{
  "d_model": 64,
  "head_dim": 32,
  "bias": "none",
  "init": "normal",
  "grad_clip": 1.0,
  "decay_fraction": 1.0,
  "final_lr_fraction": 0.1,
  "steps": 4050
}
Each number is 128 + 24 x the weight over its row's rms, rounded and kept within 0 to 255. Layers, rows and columns count from 0. The size above them is the row's rms in percent of the matrix's.

# layer 16 attention value, 128x64, rms 0.126, rows 43-63, columns 0-63
size [105 104 100 121 110 107 105 107 126 103  98 120 115 103 110 113 114 107  91 104 103]
[[121 131 126 100  94 102 161 138 148 107 136 110 135 126 108 127 160 119 145 115 124 134  80 133 127 145  92  63 101 179 163 123 116 148 114 113 139 165 110 147 122  77 120 108 136  90 170 131 119 137 192 137 129 139 115 141 158 138 124 111 140 148 108 113]
 [125  74 167 106 110 117 141 189 123 106 112 103 128 136 168 122 132 127 103 147 101 131 143 143 156  72 131 114 117 123 154  97 113 121 105 117 107  97 110 160 124 105 134 141 113 128 127 144 130 170 115  90 158 122 141 116 168  70 143 145 128 163 121 122]
 [135  87 164 151 115 124 135 145  82 106 121 133 140 121 165 166 104 152 116 135 121 118 156 105 105  83 157 156 130 152 130 139 149 197 132 129  97 114 144 130 149 119 113 139 124 112 107 145 160 159 159 107 159 131 158  68 139  98 134 143 118 110 111 113]
 [146 131 138 161 169 100 127  84 175 179 129 146 106 122  94 127  95  92 144 103 126 127 112 153 142 123 155 117  96 132 130 124 136 124 150 138 156 150 142  76 126 137 105 157 149 114 119 121 124 124  66 131 104 120 151 168 112 124 118 124 167  94 161 122]
 [129 110 103 118 123  57 146 132 167 117 114 118 145 109 174  85  79 122 133 137 130 108 125 115 160 128 113 142 120 178 107 121 148  93 148 114 128 159 120 151 141 140  94 153 113  89 117 139 178 105 135 124 171 136 128 141 163  99 118 124 100 127 138 142]
 [118  96  47 152 147 100 118 150 155 123  77 149 127 127  72 101 121 149 116 127 124 112 129 132 149 141 153 158 109 160 111 120 104 113 145 148 125 153 131 129  68 107 129 124  86 100 115 113 135 131 147 125 121 125 112 168 137 122 113 100 143 150 144 153]
 [147  94 160 152 174 152 125 113 136 127 124 160 111 150  45 123 135 140 110 104 115 140 164 157 121 110 154 132 127 133 143 137  97 178 132 104 110 100 136 141 124 113 107 115 148 102 109 124 108 143 138 141 107 113 156 167  82 119 118 138 128 115 181 111]
 [136 100 130 174 164 134 138 100  94 127 175 143 171 146 135 100 132 177 119  87 126 114 129 151 119 140 187 144 147  96 119 120 124  89 153 126 125 109 141 165 100 143 143 151 108 136 119 142 155 143 149 127 103 108 135 127  99 150 143 190 125 128 115 128]
 [129 115 103 138 145  89 129  77 205 146 159 133 127 126 114 131 123 148 140 120 123 134  96 157 144 138 133 121  63 123 116 139 128  88 183 136 153 168 145 136 129 143 113 161  97 112 137 119 130  98 129 124 131 119 122 164  75 131 129 136 125 105 150 121]
 [150 135 132 103 104 174 123 129 202 107 150 106 122 139 100 141 147 119 141 165 133 134 123 132 136 123  92 108 133 146 122 168 133 122 138 145 173 137 125 152  96  90 108 127 139 127  85 108  86 109 116 120 162 124 108  95 167  72 125 117 104 123 113 139]
 [141  43 109  98 115 150  93 119 118 120 118 136 141 148 112 102 137 144 123  95 140 145 120 116 119 154 155  96 154 149 110 141  95 152 127 144 125 132  94 167 103 126 123 155 120  63 125 134  89 136 157 119 132 120  95 132 148 136 135 111 110 177 139 109]
 [143 141 134 126 134 117 128 124 195 162 155 121  82 116 122 149 139 113 162 110 119 155  99 123 136 124  96  71  99 164 151 121 169 123 152 132 125 143 142 145 108  84  96 106 140  95 146 144 102 107 152 105 148 116 136 179 130 121 120 124 118 113 130 173]
 [110 156 138 137  88  95 156 121 183 119 144  80 115 132 124 155 131  78 138 133 126 132 127 116 139  90 144 166 113 148 132 176 141 133 174 108 174 128 132 149 141 123 132 107 116 151  92 124  82 131 134 127 119 131 155 105 105 121 116 176 136  89 116 120]
 [102 166 112 126 125 110 171 125 179 137 116  71 146 135 134 113 155  57 126 121 112  73 153 114 145  94 121 126 132 123 102 121 160  74 140  87 142 117 135 145 137 108 128 113 166 146 126 106 117 117 132 125 117 117 158 112 153 150 120 144 135 137 132 155]
 [118 155 129 135 160 137 121 124  69 113 118 158 156 120 133 140 138 174 128 148 138 109 128 105 114 116 110 152 152 120 112 141  98 102 129 119  93 146 119 129 121 119 170 155 121 122 138 122 217 168 145 135 107 144  99 145  91 129 145 149 153 133 101  85]
 [121 164  83 136  95 152 136 124 151 107 148 129 147 141 145 116 160 148  96 113 142 134 134 135 125 129 124 180 185 119  87 149 114 133 168 157 132  86 126 163 120 113 141 105 119 144  72  95 160 132 157 136 110 116 124 129 152 156 132 135 105 103  82 127]
 [112 163 144 137 106 175 169 120  81 171 159 120 138 126 150 140 140 117 135 125 131  88 116 136 100 155  83 117 129 111 154 141 127 137 135 115 100 111 131 140 147 104 153 107 183 151 173 106 123 126 114 149  69 116 137 125  83 165 146 129 139 129 132 140]
 [151  65 169 127 106 133 116 108  85 110 168 139 177 143 142 163 121 112 128 114 119 129 162 115 139  82 145 168 152 154 109 159 131 175 147 130 130 130 140 170 116 148  95  95 152 103 115 116 130 111 140 141 111 109 122 147 131 105 160 141 124 131 120 158]
 [150 106 154 119  93 158 137 129 161 157 182 105 105 149 141 168 120 127 131 159 124 149 155 125 133 130 115 114 103 141 135 128 177  90 132 125 116 122 168 132 119 134  89 149 140 172 119 124 110  89 127 111 157 123 118 152  83 150 106 138  74 107 151 156]
 [152 169 130 118 152 176 131 105 121 129 165  94 112 129 116  67 195 113 143  90  96 123 136 136 117 102 131 134 152 131 105 118 145 130 148 111 126 132 116 178 135 110 100 129 173 140 159 118 117 128 154 143  94 127  95 146 142 121 127 138 132 113  92 166]
 [110 115  81 144 121  87 138 115 157 144 112 107 163 137 117  84 102 118 147 152 125 128 133 117 139 103 108 151  73 124 110 124 140 134 157 136 148 138 168 109 166 157 130  99 139 125 124 140 154  70 129 153 107 126 175 158 155 142 140  96 121 108 126 174]]
# layer 16 attention output (transposed), 128x64, rms 0.129, rows 43-63, columns 0-63
size [112 104  99 129 119  96 111 112 128 106  95 116 107 105 108 117 114 106  93 111 104]
[[128 131 110 124 110  93 151  97 143 134 111  80 127 114 145 139 123 142 128 155 130 113  87 136 159 141  85  96 144 178  85 135 102 121 143 150 118 128 126 178 142 110 137 142 167 156 135 103  96 158 164 128 117  93 124 134 136 106 149 108 157 156  95  85]
 [130 115 132 138 104 152 115 131 122 147 115 124 166 119 127 108 123 191 132 125  85  93 136  45 111 154 114 157 123 134 131 129 139 135 102 130 163 149 106 110 125 118  93 163 149 150 121 114 113 195 140  99 114 125  82 108 135 125 145 116 136 149 138 123]
 [ 95 105 161 114 135 136 106 122 102 131 140 143 136 120 147 178 124 134 117 158 101 115 147 144 151 116 141 137 102 112 142 155 157 120  98 110 148 126 138  83  85 111 112 150 108 138 148 147 135 216  80 114 133 168 136 117 100 164 146 132 111 140 125 145]
 [108 130 108 175 146 155 105 144 137  77 139 147 132 136 129 121 129  85 142 112  96 167 122 146 134 137 143 131 152  57 167 112 127  94 133 148 138 154 175 130 127 136 139 128 112 132 128 150 101  72 163 106 122  93 134 145 133 113  90 149 132 102 147 127]
 [134 119 122 134 157 118 115  76 146  88 106 153 100 137 127 111  72 160 135 110 126 137  95 148 146 113  73 148 157 133 104 155 107 105 135 151 140 176 132 137 110 156 164 152 132 136  99 134 139 148 135 128 130 127  98 110 166 131 184 114 124  94 125 105]
 [154 104  97 179 138  94 128 110 152 126 124 138 115 154 105  64 111 111 134 111 178 129  97 107 165 155 128 128 174 127 155 124  59 118 128 168 132 121 141 125 136 156 141 131 135 106 147 135 153 127 134 125 113 140 156 119 126 133 136 128 138 131 131  68]
 [152 110 132 162 131 130 121 177 104 128 137 141 111 136 117 132 154  33 110 104 116 116 160 115 149 168 157 147 139 118 147  99 124 120 108 125 142 117 154 102 135 126 123 143  85 147 140 160 103 130 140 143 117 141 134 144  81 118  73 139  94 124 120 127]
 [149 147  99 150 138 105 122 154 120  96 125 132 129 129 107  93 160 101 140  87 130  82 184 141 109 103 159 153 145  85 161 126 136 112  94 153 165 122 133 143 146 125 101 103 134 105 126 112 165 136 127 139 118 169 149 165  91 140 168 132  96 127 140 135]
 [139 128  78 144 154 121 111  98 171  52 117 177 128 126 118 115 138  82 147  85 128 131 114 132 124 130 148 129 140 116 138 126 125 103 156 151 116 166 175 183 147 133 146 105 122 124 100 144 104 108 162 111 120 107 114 143 104 128 148 145 138 113 124 117]
 [128 108 124  94 104 130 138 104 174 139 129 109 123 106 125 163  93 145 113 144 163 108 104 119  94 132  99 115 125 197 139 146 115 157 176  97 111  98 136 171 147 172 119 142 114 143  92 143 106 129 160 127 124 128 116 138 120 164 137  90 128 142 146  96]
 [156 105 106 152  96  99 140 121 171 147 115 122 141 137  98 150 120 125 116 113 214 101 110 119 156 149 105 138 149 145 115 139  97  81 130 110 130  93 104 114 148 128 124 157 177 137 126 110 124 124 145 154 110 145 162 129 119 107 156 123 120 171 145 104]
 [109 109 132 113 114 112 112 112 150 104 136 139 111 128 169 124 124 111 131 140 110 135  76 143 126 116 121  91 124 176 143 126 131 132 154 115 136 134 154 200 161 153 157 151 141 173 115 146  79 119 155 112 124  93  95 157 141  92 138 123 136 117  87  96]
 [ 98 146 139 112 143 143 104  95 149 113 159  98 124 131 108 157 146 111 140 122  67 125 136 167 102 139 147 108 116 138 102 152 151 149 148 126 124 154 156 136 135 145 134 112  70 120 118 179 149 190 152 110 127 111 104 147 118 153 116 112 114 101 132  84]
 [ 90 134 132  94 144 150 135 148 133 144 155  76 114 138 110  88 133 145 162 115  68 128 133 154 118 106 123 140 137 183 122 146 149 129 139 125 125 139 144 163 135 125 129 157 129 119 121 130 158 131 162 133 120 113  83 135 198 136 141  87 126 100 148  90]
 [161 124 121 142 140  92 153 134 116 118 116 140 164  86 136 126 174 139 111 137 152 112 101 177 149 112 122 140 148  99 103 138 103 100  96 159 108  99 113 110 119 111 128  85 128 103 171  93 155 119  75 132 136 187 138 121 130 133 108 128 107 114 114 155]
 [125 128 132 108 127 107 146 102 128 147 138 104 122 133  93 119 128 145  86 113 148  98 179 180 126 111 134 136 128 132 122 141 106 161 148  95 122 110 130 171 158 183 146 105 127 116 129 116 200 155  84 138 115 155 132 129 118 144 140  98 107 166 146 112]
 [115 167 129 102 127 161 162 152  70 150 132  83 127 135 142 157 188 117 135 121 167 135 145 129 127  96 137 124  94 134 138 121 150 123 125 133 120  95 111 182 123  95 126  89 125 130 155  89 133 118 145 137 131 126 118 140 160 115 105 148 120 140  76 159]
 [135  99 147 101 142 131 140 105 129 127 148 130 104 149 103 168 121 113 101 108  98 107 118 115 114 116 128 119 106  95 143 148 126 101 139 123 103 114 127 114 148 156 118 151 103 133 133 151 119 180 112 149  88 159 118 186 142 128 161 106  62 171 121 178]
 [ 96 102 147  72 124 146 123 123 147 102 124 163  89 145 145 136 122 104 114 112 129 160 119 122  99 113 135 123  85 202 145 132 179 159 133 102 138 150 146 164 146 120 125 129  79 136 124 141  96 101 146 125 140 135  95 151 127 129 141 156 101 120 120 152]
 [119 118 111  69 113 119 141 173 112 123 129  97 124 131 164 142 160 118 126 116  91  90 151 111 112 115 113 104 158 154 116 135 117 140 178 129 124  98 129 160 174 161 148 129 149 118 118 124 131 110 129 189 101 152 119 154 170 116 132  99  98 133 110 102]
 [104 127 127 127 177 151 119 130 117  95 158 156  95 168 135  78  79  88 120 122 106 129 134 141 128 128 140 134 114 112 125 130 106 139 162 136  97 158 165 142 108 139 128 134 130 111 101 134 139 162 128 117 110  62  87 129 170 141 176 133 122 111 135 149]]
# layer 16 attention query, 128x64, rms 0.145, rows 64-95, columns 0-63
size [ 60  74  68  90  87  93 102  94 114 108 124 123 130 143 154 135  90  75  73  84  77  74  85  93  88 120 127 150 144 118 138 115]
[[142 133 118 145 141 101 139 138 116 103 175 115 137 131 149 137 109 154 156 140 125 132  97 145 135 144 111 136  90 122 128 157 152 109 108 121  99 118 154 109  85 135 213 131 109 158 130 116 122 116 112  77  74 130 119 158 132 118 116 150 130 178  98 137]
 [127 153 105 156  80 142 131 128 108  89 138 108 153 110 127 123  89 157 196  94 191 133 110 135 154 150 127 101 121 121 155 108 120 138 121 147  81 135 140 134 121 132 140 146 132 107 154 121 112 119 128 150  95 104 112  94 105  85 121 131 134 131 116  81]
 [108 169 144 152  70  83 129 156 115  94 164  84 139 141 115 163  91 154 120 104 168 138 111 140 142 114 117 112 125 128 171  90 156  99 142 128 126 147 124 113 103 147 146 149 119 111 142 130 150 120 128 132 122  90 113 111 146  67 128 133 101 153 133 129]
 [ 75  99 103 121 131 181 152  84 159 128 110 124 155 136 117  99 139  96 147 102 128 145 179 128 120 129 134 123 151 145 128 116 148 134 139 142  96  99 125 176 136 164  77 127 165 152 118 118 127 124 115 171 152  93 150 104 127 141 115 117 114 114 145  99]
 [138 100 136  79 132  83 136 173 116 153 110 147 110 132 139 114 172  91 104 169  95 138  90 124 110 135 137 132 120 122 113 129 146 139 163  93 130 175 116 120 145  89 169  97 118 136  69 142 101 122 132 127 115 134 129 167 123 141 122 138 112 106 152 150]
 [135 115 163  94  88  98 102 138 102 147 140 126 132 103 134 153  93  79  87 141 143 154  99 120 149 149 105 132 169 130 152 167 133 143 162  75 168 155 145 132 163 122 159 109 138  98 125 128 102 144 107 145 117  97 112 123 117 112 143 122  92 144 109 118]
 [127 152 107 123 126 168 144 104 162  89  92 147 115 149 124 123 158 192 136 128 122 112 128 162  90 104 105 102  80 124 112 108 118 110 125 197  83 123  98 138 107 151 140 138 114 105 123 134 161 115 142 124 147 132 117 135 124 153 121 134 169 128 149 154]
 [171 108 140 134  81 123 172 136 143 138  99 128 168 102 118 101 158 133 152 165  89 147 142 109 157 143 100 128 158 128  90 113  93 160 115 133 162 112 106 139 139 111 105 123 171 165 125 103 139 121 125 140 116 186 152 116 115 120 120 105 153 150 113 131]
 [ 98 126 139 136 136 166 107 131  97 132 116 155  98 160 129 123 161 146 107 130 155  62 139 152 102 123 121  55  94 130 126 126 164 119 102  99 132 141 113 142 143 150 144 122 111 112 119 117 105 145 123  90 136 134 115 144 139 102  89 130 141 114 112 191]
 [148 111 144  70 121 129 160 128 119 128 146 127 107 124 119 120 106 116 112  99 116 150 136 132 136 175 105 127 122 114 123 181 115  76 135 131 147 145 144 164 133 119 154 139 145 117 118  90 102 129 104 148 137  83 129 131 148 162 201 141 127 154  78 116]
 [150 131 144 144 141 155 125 145 120 108 128 125 154 156 132 126 122 114 148 155 141 140 135 104  95 148 126 118 181 105 124 131 162 146  96  92 133 143 115  97 104 114  99 199 102 135 169 114 134 113  92 127 161 167 159 104 130 138  89 112 157  81 149 125]
 [140  98 114 102 141 130 125  99 171 108 104 122 112  98  94 113 147 170 127 101 124 180 129  87 137  99 168 122 110 155  79 162 102 117 137 115 126 111 142 138 123 132 157 126 144  85 105 129 145 174 142 152  96 153  85 144 104 113 131 146 139 151 129 117]
 [118 127 131 126 113 123  99 180 151 138 118 160 106 153 107  80  95 146 117  99 126  88 133 140 123 111 103 130 106 129 163 106 155 126 127 124 120 150 113 108 140 176 134 116 133 183 106 154 111 116 100  68 119  87 121 143 161 126 152 174 113 139 126 114]
 [151 117 115 159 147 116 119 140  91 161  74 141 109 120  84 128 130 160 142  89 104 108 139 129 150 128 144 142 113 160 110 145  89  97 103 128 127  77 125  92 148 122 127 154  91 109 149 121  99 180 137 141 113 172 117 158 115 102 136 145 129 129 159 148]
 [ 83 121  90 116 174 152 134 144 116 129 138 124  94 161 127 134 173 112 146 118 150 124 155 130 123 165 165  93 166 146 130 122 187 106  82 109  86 154 104 142 125  94 119 134 141  98 157 122 103 125 153 126 133 128 114 112 160 113 101 158 130 110 120 116]
 [156 127 126 146 100 146 103 100 137 134 110 190 111 123  76 179 116 111  90 100 106  97 108 135 180 147 126 135  97 152 150 151 123 106 114 118 143 127 115 151 174 164 106 121 102 147 135 170 125 160 132 103 153 121 154 134 124 114 101 124 126 104 122 140]
 [170 133 169 117 139  83 103 137 110 159 121 123 182  97 120 114 152 127  97 154 114 136 118 124 104 114 139 115 115 130 136 128 147 129 149  99 174 134  96 110  83 111  89 133 106 122 151 169 126 130 103 117 147 142 109 166 134 110 108 167 142 176 111 161]
 [156 128 161  98 109  96 118 167  88 148 147 139 163  92 114 112 116 153 138 167 155 124 100 124 160 126 155  96 109 148 133 126 172 123 132  95 162 135 130 111  97  90 124 158 119 169 109 152 126 108 151  91 143 114 128 146 149  79 111 131 131 148  96 131]
 [129 127 152  91 105 111  92 166 106 136 136 119 143 109 154  98 161 127 146 152 158 140 127 122 148 148 164 112  96 114 132 141 172 148 119  99 165 125 150 151 124  53 115 161 119 144 123 129 145 103 161 102 145 106 102  71 134 120 123 117 114 117 147 104]
 [107 145 165 101  88 154 117 138 119 130 116  99 134 120 118 114  90  94 162  95 180 147 129 154 143 114 151 151 165 101 147  70 157 119 118 123 151 117 108 135 119 121 147 151  98 129 167 101 130 108 138 147 110  98 141 119 113  88 103 166 136 147 105 156]
 [168 151  82 128 141 106 176 107 114  99 108 164 110 118 152 118 159 146 115 167 113  92 111 151 113 125 128 136  82 116  97 141 135 138 122 130 124 105 117 111  93 127 137 129 100 140  91 127 116 114  96 143 100 158 121 165 156 166 137 100 162 127 159 171]
 [155 144 127 100 136 107 117 156  78 163 129 146  91 143 100 113 118 122 117 159 130 139 136  89 111 141 135 142  90 127 134 110 120 148 175  80 199 135 162  91 130 110 140  86 137 164  80 114 131 120 142 135 112 115 121 157 132 105 135 133 120 153 119 122]
 [143 113 124 145 105 130  88 132 151 132 151  85 144  90  87 126 114 122 160  78 101 175 102  92 159 136 132 146 155 174 160 138 121 110 107 155 146 133 135 113 125 117 120 167 162 150 157 100 131 158 132 132 142 112 135  98  85 134 134 136 113 157 107 100]
 [168 120 125 123 130  77 145 122  81 147 118 129 144 110 129 115 125  70 149 157 143 168 123 115 146 142 127 145 122  81 129 137  99 152 156 112 129  99 161 133 145  84 124  88 132 130 132 108 126  88 100 172 111 134 161 149 180 120 128  97 131 115 114 127]
 [121  80 156 110  81 131 144  93 121  82 122 139 146 136 162 123 158 146  94 150 117 134 101 143 139  81 100 105 132 132 130 133 112  81 100 109 144 110 153 165 142 142 107 143  92 124 109 138 187 105 138 141 178 138 140 113 120 100 118 132 129 103 139 142]
 [109 132 107 111 147 101 146 138  94 114 175 132  78 137 101 159 151 123  86 110 116 124 185 116 151 116 126 133 131 180 128 148 121 112 127  88 119 153  96 141 148 124 110  91 155 115 117 153 151 160 154 115 142 101 108 118 135 126 146 176 132 141 119  82]
 [169 166 117  97 155 118 159 150  69 173 159 139 121 111 126 121 160 144 110 142 106 133 160  84 110  91 108 117 133 142 140 117 133 151 133 112 104 109 101 102 127 154 126  90 128 162 169 138 139 164 112 157 117 149 118 115 125 125 135 175 141  96 144 122]
 [ 86 109 120 151 128 109 115 139 122 160 137  82 129 107 155 125 147 106 190 121  98 105 122 156 135  87 163 150 134 126 154 102 136 114 124 173 113  83 144 117 135 106 137 147 145 139 173 124  96 109 171 168 124 140 157 131 128 127 141 129  88 138 153 110]
 [141 132 165 140 149 158 144 134  81 116 103 173 146 135 104 119  94 126 181 143  83  95 167 112 146 108 166 144 107  99 128  95  96 156 127 127 160 112 101  87 170 122 139 124 164 127 135 120  95 145  90 149 118 117 111 122 134 112 133 115 152 129 142 127]
 [112 112 116 172 102 111 152 156 120 106  87 154 141 170 133 110 100 126 113 145 135  50 125 177 127 137 104 153 138 108 119 159  77 133 159 160 119 111  88 130 153 117 129  89 107 145 133 131 107 117 148 128 110 124 126 118 174 121 125 134 136 150 116 125]
 [125 138  87 154 133 136  93 117 151 128 161 187 114 152 111 136 109 119 114 126 100 147 138 113 146 141 156 167 145 118 134 178 135 102 170 122 147 139 129 109 120 146  98 122 129  98 138 182 119  85 130  99 121  99 164 129  97 131  97 163 116 101 163 136]
 [124 155 116 116 155 136 150 135 145 145  93 136 108 139 115 116 109 100 143 124 106 167 143 145 141 151 169 164 132  87 147 112 165  86 123 115 137  96 175 125 170 100 119 143 133 113 128 113 130  49 131 145 158 135 145 111  89 146 144 156 109 155 140 125]]
# layer 16 attention key, 128x64, rms 0.144, rows 64-94, columns 0-63
size [ 84  88  75  96  79 107 110 102 108 103 118 114 132 123 135 127  75  85  79  78  94  79  86  97  98 127 124 131 142 122 127]
[[110 159 145 112 166 156 129 151 139 123 118 160  94 145  83 123 132 125 137 115 138 122 113  97 163 142 161  88 177 163 130  99 129  89 145  85 124 122 141 136 126  94  80 148 131 130 152 134 142 150 117 167 134 145  86  93 160 138 126  89 133 115 149 124]
 [104 166 143 111 201 113 118 136 113 127 131 175 109 154 112 117 102 141 112 121  92 107 148 129 114 164 142  97 172 157  99 122 126 120 142  77 154 133  89 143 134  99  85  91 118  98 148 149 156 147 118 127 142 144  87 140 124 128 116 128 133 121 136 131]
 [123 149 113 147 145 171 113 115  98 130 130 104 123 117 105 104 152  91 104 107 108 124 132 137 104 125 157 146 143 124 120 127 148 176 114 161  99 141  41 122 139 123 122 127 123  67 149 105 132 169 114 173 127 137 102 122 120 147 157 124 132 123  94 109]
 [145 129 100 152 180 121 141 153 164 168 121 147  96 146 132 124 132 124 127  98 102  92 154 133 148 103 135  92 105 122 133 141 123  89 122 126 170 153 145 157 109  89 118  95 120 127 163 162 120 124 108  70 117 167 138 140 123 168 128 127 152 140  89 131]
 [103 147 153  80 115  92  85 148 109 127 120 130 142 107 143 120 149 148 145 128 118 141 132 135 155 124 165 147 142 128 137 170 118 115 146 146  80 120 163  93 140 151 141 191  96 144 126 174 122 155  96 143  99  79 127 127 141 133 137  94 108 103 118 112]
 [ 88 137 119  90 130 110  81 106 128 159 131 104 146  94 156 121 144 147 130 136 133 118 122 151 151 113 143 121 155 146 143 117 130 121 143 147  98 111 182 106 113 147 154 140  99 119 116 178 119 140 154 129 112 104 178 116 155 140 101 105  52 121 138 145]
 [131 141 131 146 118 133 139 137 123  63 123  97 123 178 150 120 153 125 106 124 120 130 128 138  97 160 113 122 108 127  95 114 136 138 110 117 147 131  53 131 104  95 126 153 112  93 122 117 116  86 107 169 165 152  80 143 148  97 130 151 133 113 127 162]
 [ 95  88 127 119 120 169 116 127 107 117 112 141 115 138 167 153 137 153 143 132 125 143 139 116 123 117 123 156  69 138 146 163 145 187 122 142 136 127 154 128 133 126 119 111 135 139 100 185  98 138 161 120 135 150  89 129 134 101  59 115 134  86 132 143]
 [180 119 141 161 111 117 115 115 139 112 139 118 132 165 152 121 120 157 126 114 143 139 137 115  97 120 143 130  90 132 115 135 115 134  93 152 156 174  82 120 107 108 151 166 152 113 148 116 115  97  69  99 129 165  91 137  94 122 125 124 181 154 152 131]
 [136 162 103 112 117 138  99 154 144 135 122 156 176  93 142  74 113 126 101  91 142 149 130 112 116 121 139 115 127  95 156  86 134 131 121 158  96 108 179 139 146 135 109 114 126 111 132 120 168 134 132 140 134 111 146  98 113 198 165 166 126 118 138 127]
 [165 132 128 135 156 123 110 123 127 135 119 138 173 160 168 139 140 111 148 157 126 153 130 102 104 182 129 146 121 115 106  98 148 113 119 103 130 122 129  99 104 116 114 190 112 143 128 125 137  86 121 162 141 107 180  81 105 119 121 152  91  84 120 140]
 [135 127 136 131 137  96 167  85 153 113 116 149  99 140  96 151 153  90 100 104 130 145 109 124 148 127 157  93 134 118  96 171  86 108 125 123 111 128 131 163 138 142 139 142 144 124 117  97 132 201 118 183  89 130 128 144 109 163 121 128 148 111 136 141]
 [106  97 146 107 116 147  77 149 127 155 122 144  86 128 128 109 138 156 129 113 158 118 137 115  99 139 110 134 122 156 113 164 123 117 131 139 131 145 113 119 127 137 153 137 152 127 114 210 109 120 147  58 143  89  96 132 146 139 127 141 155 174 150 109]
 [173 115 127 177 141 106 132 111 124 162 120 129 166 131  89 123 121 153 125 101  62 135 177 122 112 100 161 133 126 100 143 128 129 146  63 162 144 123 122 113 118 118 133 139 134 118 123 128 139 165  64 136  97 164 125 141 135 126 119 136 128 120 154 129]
 [102 114 151 129 143 136 110 122 137 153 143  68 104 166 144 131 174 113 153 125 104 137 130 137 120 153 157 131  99 185 102 135 143 139  90 122 110 157  82 150 128 118 165 135 112 126 109 116 135  92 131 111 127 141 100 122 145  98 106 112 115 108 150  60]
 [187  99 124 169 113 180 136 144 140 148 121 125  95 143 117 141  83 119 101 113 107 117 135 119 122 151 128 131  81  81 161 161 130 155 113 131 128 159 144 121 120 109 158 119 118 140 127 193  93 145 102 103 130 165 151 141 131 101 118 118 138 124 127 146]
 [130 134 116 163  88 107 128 127  92 144 123  76 161 113 158 143 129 131 137 126 149 122  95 181 119 117  62 123 119 137 158 149 154 136 122 151 114 130 117 140 165 173 152 154 134 106 131  80 114 128 116 102  98 117 158 105 103 105  99 132 112 103 149 146]
 [131 119  93 156  96 148 132 121 115 115 112  87 148 106 116 130 105 124 156 138 129  80  98 141 136 124  73 164  89 100 143 148 178 156 139 175 103 131  99 146 141 144 141  84 123 127 116 121 124 144 162 138 122 125 195 139 110 144 131 133 124 101 144 126]
 [138 123 121 134  98 119 128 122 117 105 140  89 143 103 130 138 127 154 152 129 139  98 147 115 154 123  91 170 122 106 163 119 110 110 139 145 132 103 148 102 109 149 169 123 151 144 108 119  82 135 156 106 108  97 208 158 138 169 140 138  91 118 160 156]
 [155 125 103 167 120 159 174 148 110 104 114 141 130 118  90 140  62 125 126  85 146 102 148  90 144 145  99 120 105  69 144 147 132 146 146 105 106 132 144 151 125 171 109  80 122 137 121  87 114 157 113 134 102 139 135 118 126 121 135 134 133 152 140 145]
 [134 124 178 131 143 126 162 166  95 110 120 149 143 102 192  89 155 116 137 133  94 150 126 145 100 126 157 127 111 156  93 130 108 136 135 100 139 129  65 141 130 108 117 120 150 102 134 125 128 137  81 152 139 143  90 112 113 114 156 123 126  86 152 109]
 [106 116 144 106  97  99  97 140 105 140 154 104 123  78 165 122 120 103 132 137  98 154 120 118 130  97 148 172 125 128 136 147 114 131  96 112  87 109 153 107 142 152 125 115 152 121 150 129 131 152 124 129 124  57 174 109 137 139 177 122 114 108 174 118]
 [126 137 102 140  79 156 118 116 107 109 129 147 101 124  93 139 131 128  85 136 150 119 117  94 131 103 137 150 116 126 132 143 156 133 136 155 152 138 192 180 145 138 135  99 126 121 110 178 111 141 168 112 131 123 104 169 126  85  72 123 123 161 117 131]
 [122 151 130 134 130 120 133 166 115 155 127 143 140  87 139  95 118 137 160 128 133 109 100 154 151 104 124 128 153 117 131 100  96 101 138 121 108 100 138  96 138 147 104  79 149 186 134  98 146 157 112 118  97  68 147 122 109 185 164 130 114 113 141 145]
 [107 108 192  94 118 150 135 164 137 159 110 109 117 175 139 123 125 132 152 131 140 138 110 129 129 139 132 123 104 113 100 145 148 110  94  87 138 118 148 126 133 125 208 136  81 151 110 163  87 112 132 130 140 128 132 135 159 101 125 134  85 115 109 144]
 [157 134 130 125 130 136 137 111 160 113 136 112  67 129  76 142 116 137 106  86  98 116 154 127 165 144 127 112 118 147 122 179 117  93 175 123 102 143 108 145 163 128 119 121  81  94 105 109 129 155 132 114 131 156 100 124 156 162 165 141 162 132 126 119]
 [144 155 161  76 151  86 140 126 119 165 129 143 117 135 136 168 173 115 136 145  60 139 130 129 137 129 161 126 107 137 135 114 139 147 113 120 124 131 119  67 109  94 128 136 114 137 131 148 105 141  86 132 162 129 110 165 119 132  84 132 122 115 165 161]
 [ 71 129 113 156 136 142 102 127 114 114 137 104 159  92 124  88 146 139 144 123  81 106 156 161 125  78 120 142 167 168 167  82 159 157 111 157 122  99 160 112 150 142 121 124 136 127 124 122 163 125 141 134 125 136 152 143 137 102 121 122 115 108 121  80]
 [186 125 151 169 103 132  98 158 116 141 141 113 145 126 108  97 114 146 160 126  97 119 148  66 157 125 138 129 123 130 168 116 119 119 128 144 150 158 134  52 117 110  94 146 121 106 122 144 142 148 115 129 132 145  91 120 125 117 123 143 154 115 175 151]
 [133 128 122 191 119 142  98 135 115 134 139  99 137 107 115  85 106 173 137 137 125 128 145 121 147 145 130 169 129 118 143 161 128 112 145 140 155 108 119 119 114 131 105 108 125 124 147 184 156 100  75  79 107  89 100 129 138 149 162 120 124 158 112  83]
 [128 130 106 138 129 173 106 126 117  81 143 168 106 169 105 166 120  82 107 148  94 143 137 127 108 159 140 142 152  89 124 133 132 130 116 145 132 137 126 112 123 104 103 139 130 102 135 191  91  90 177 149 148 142 137 132 121 152  80 133 135 111 116 148]]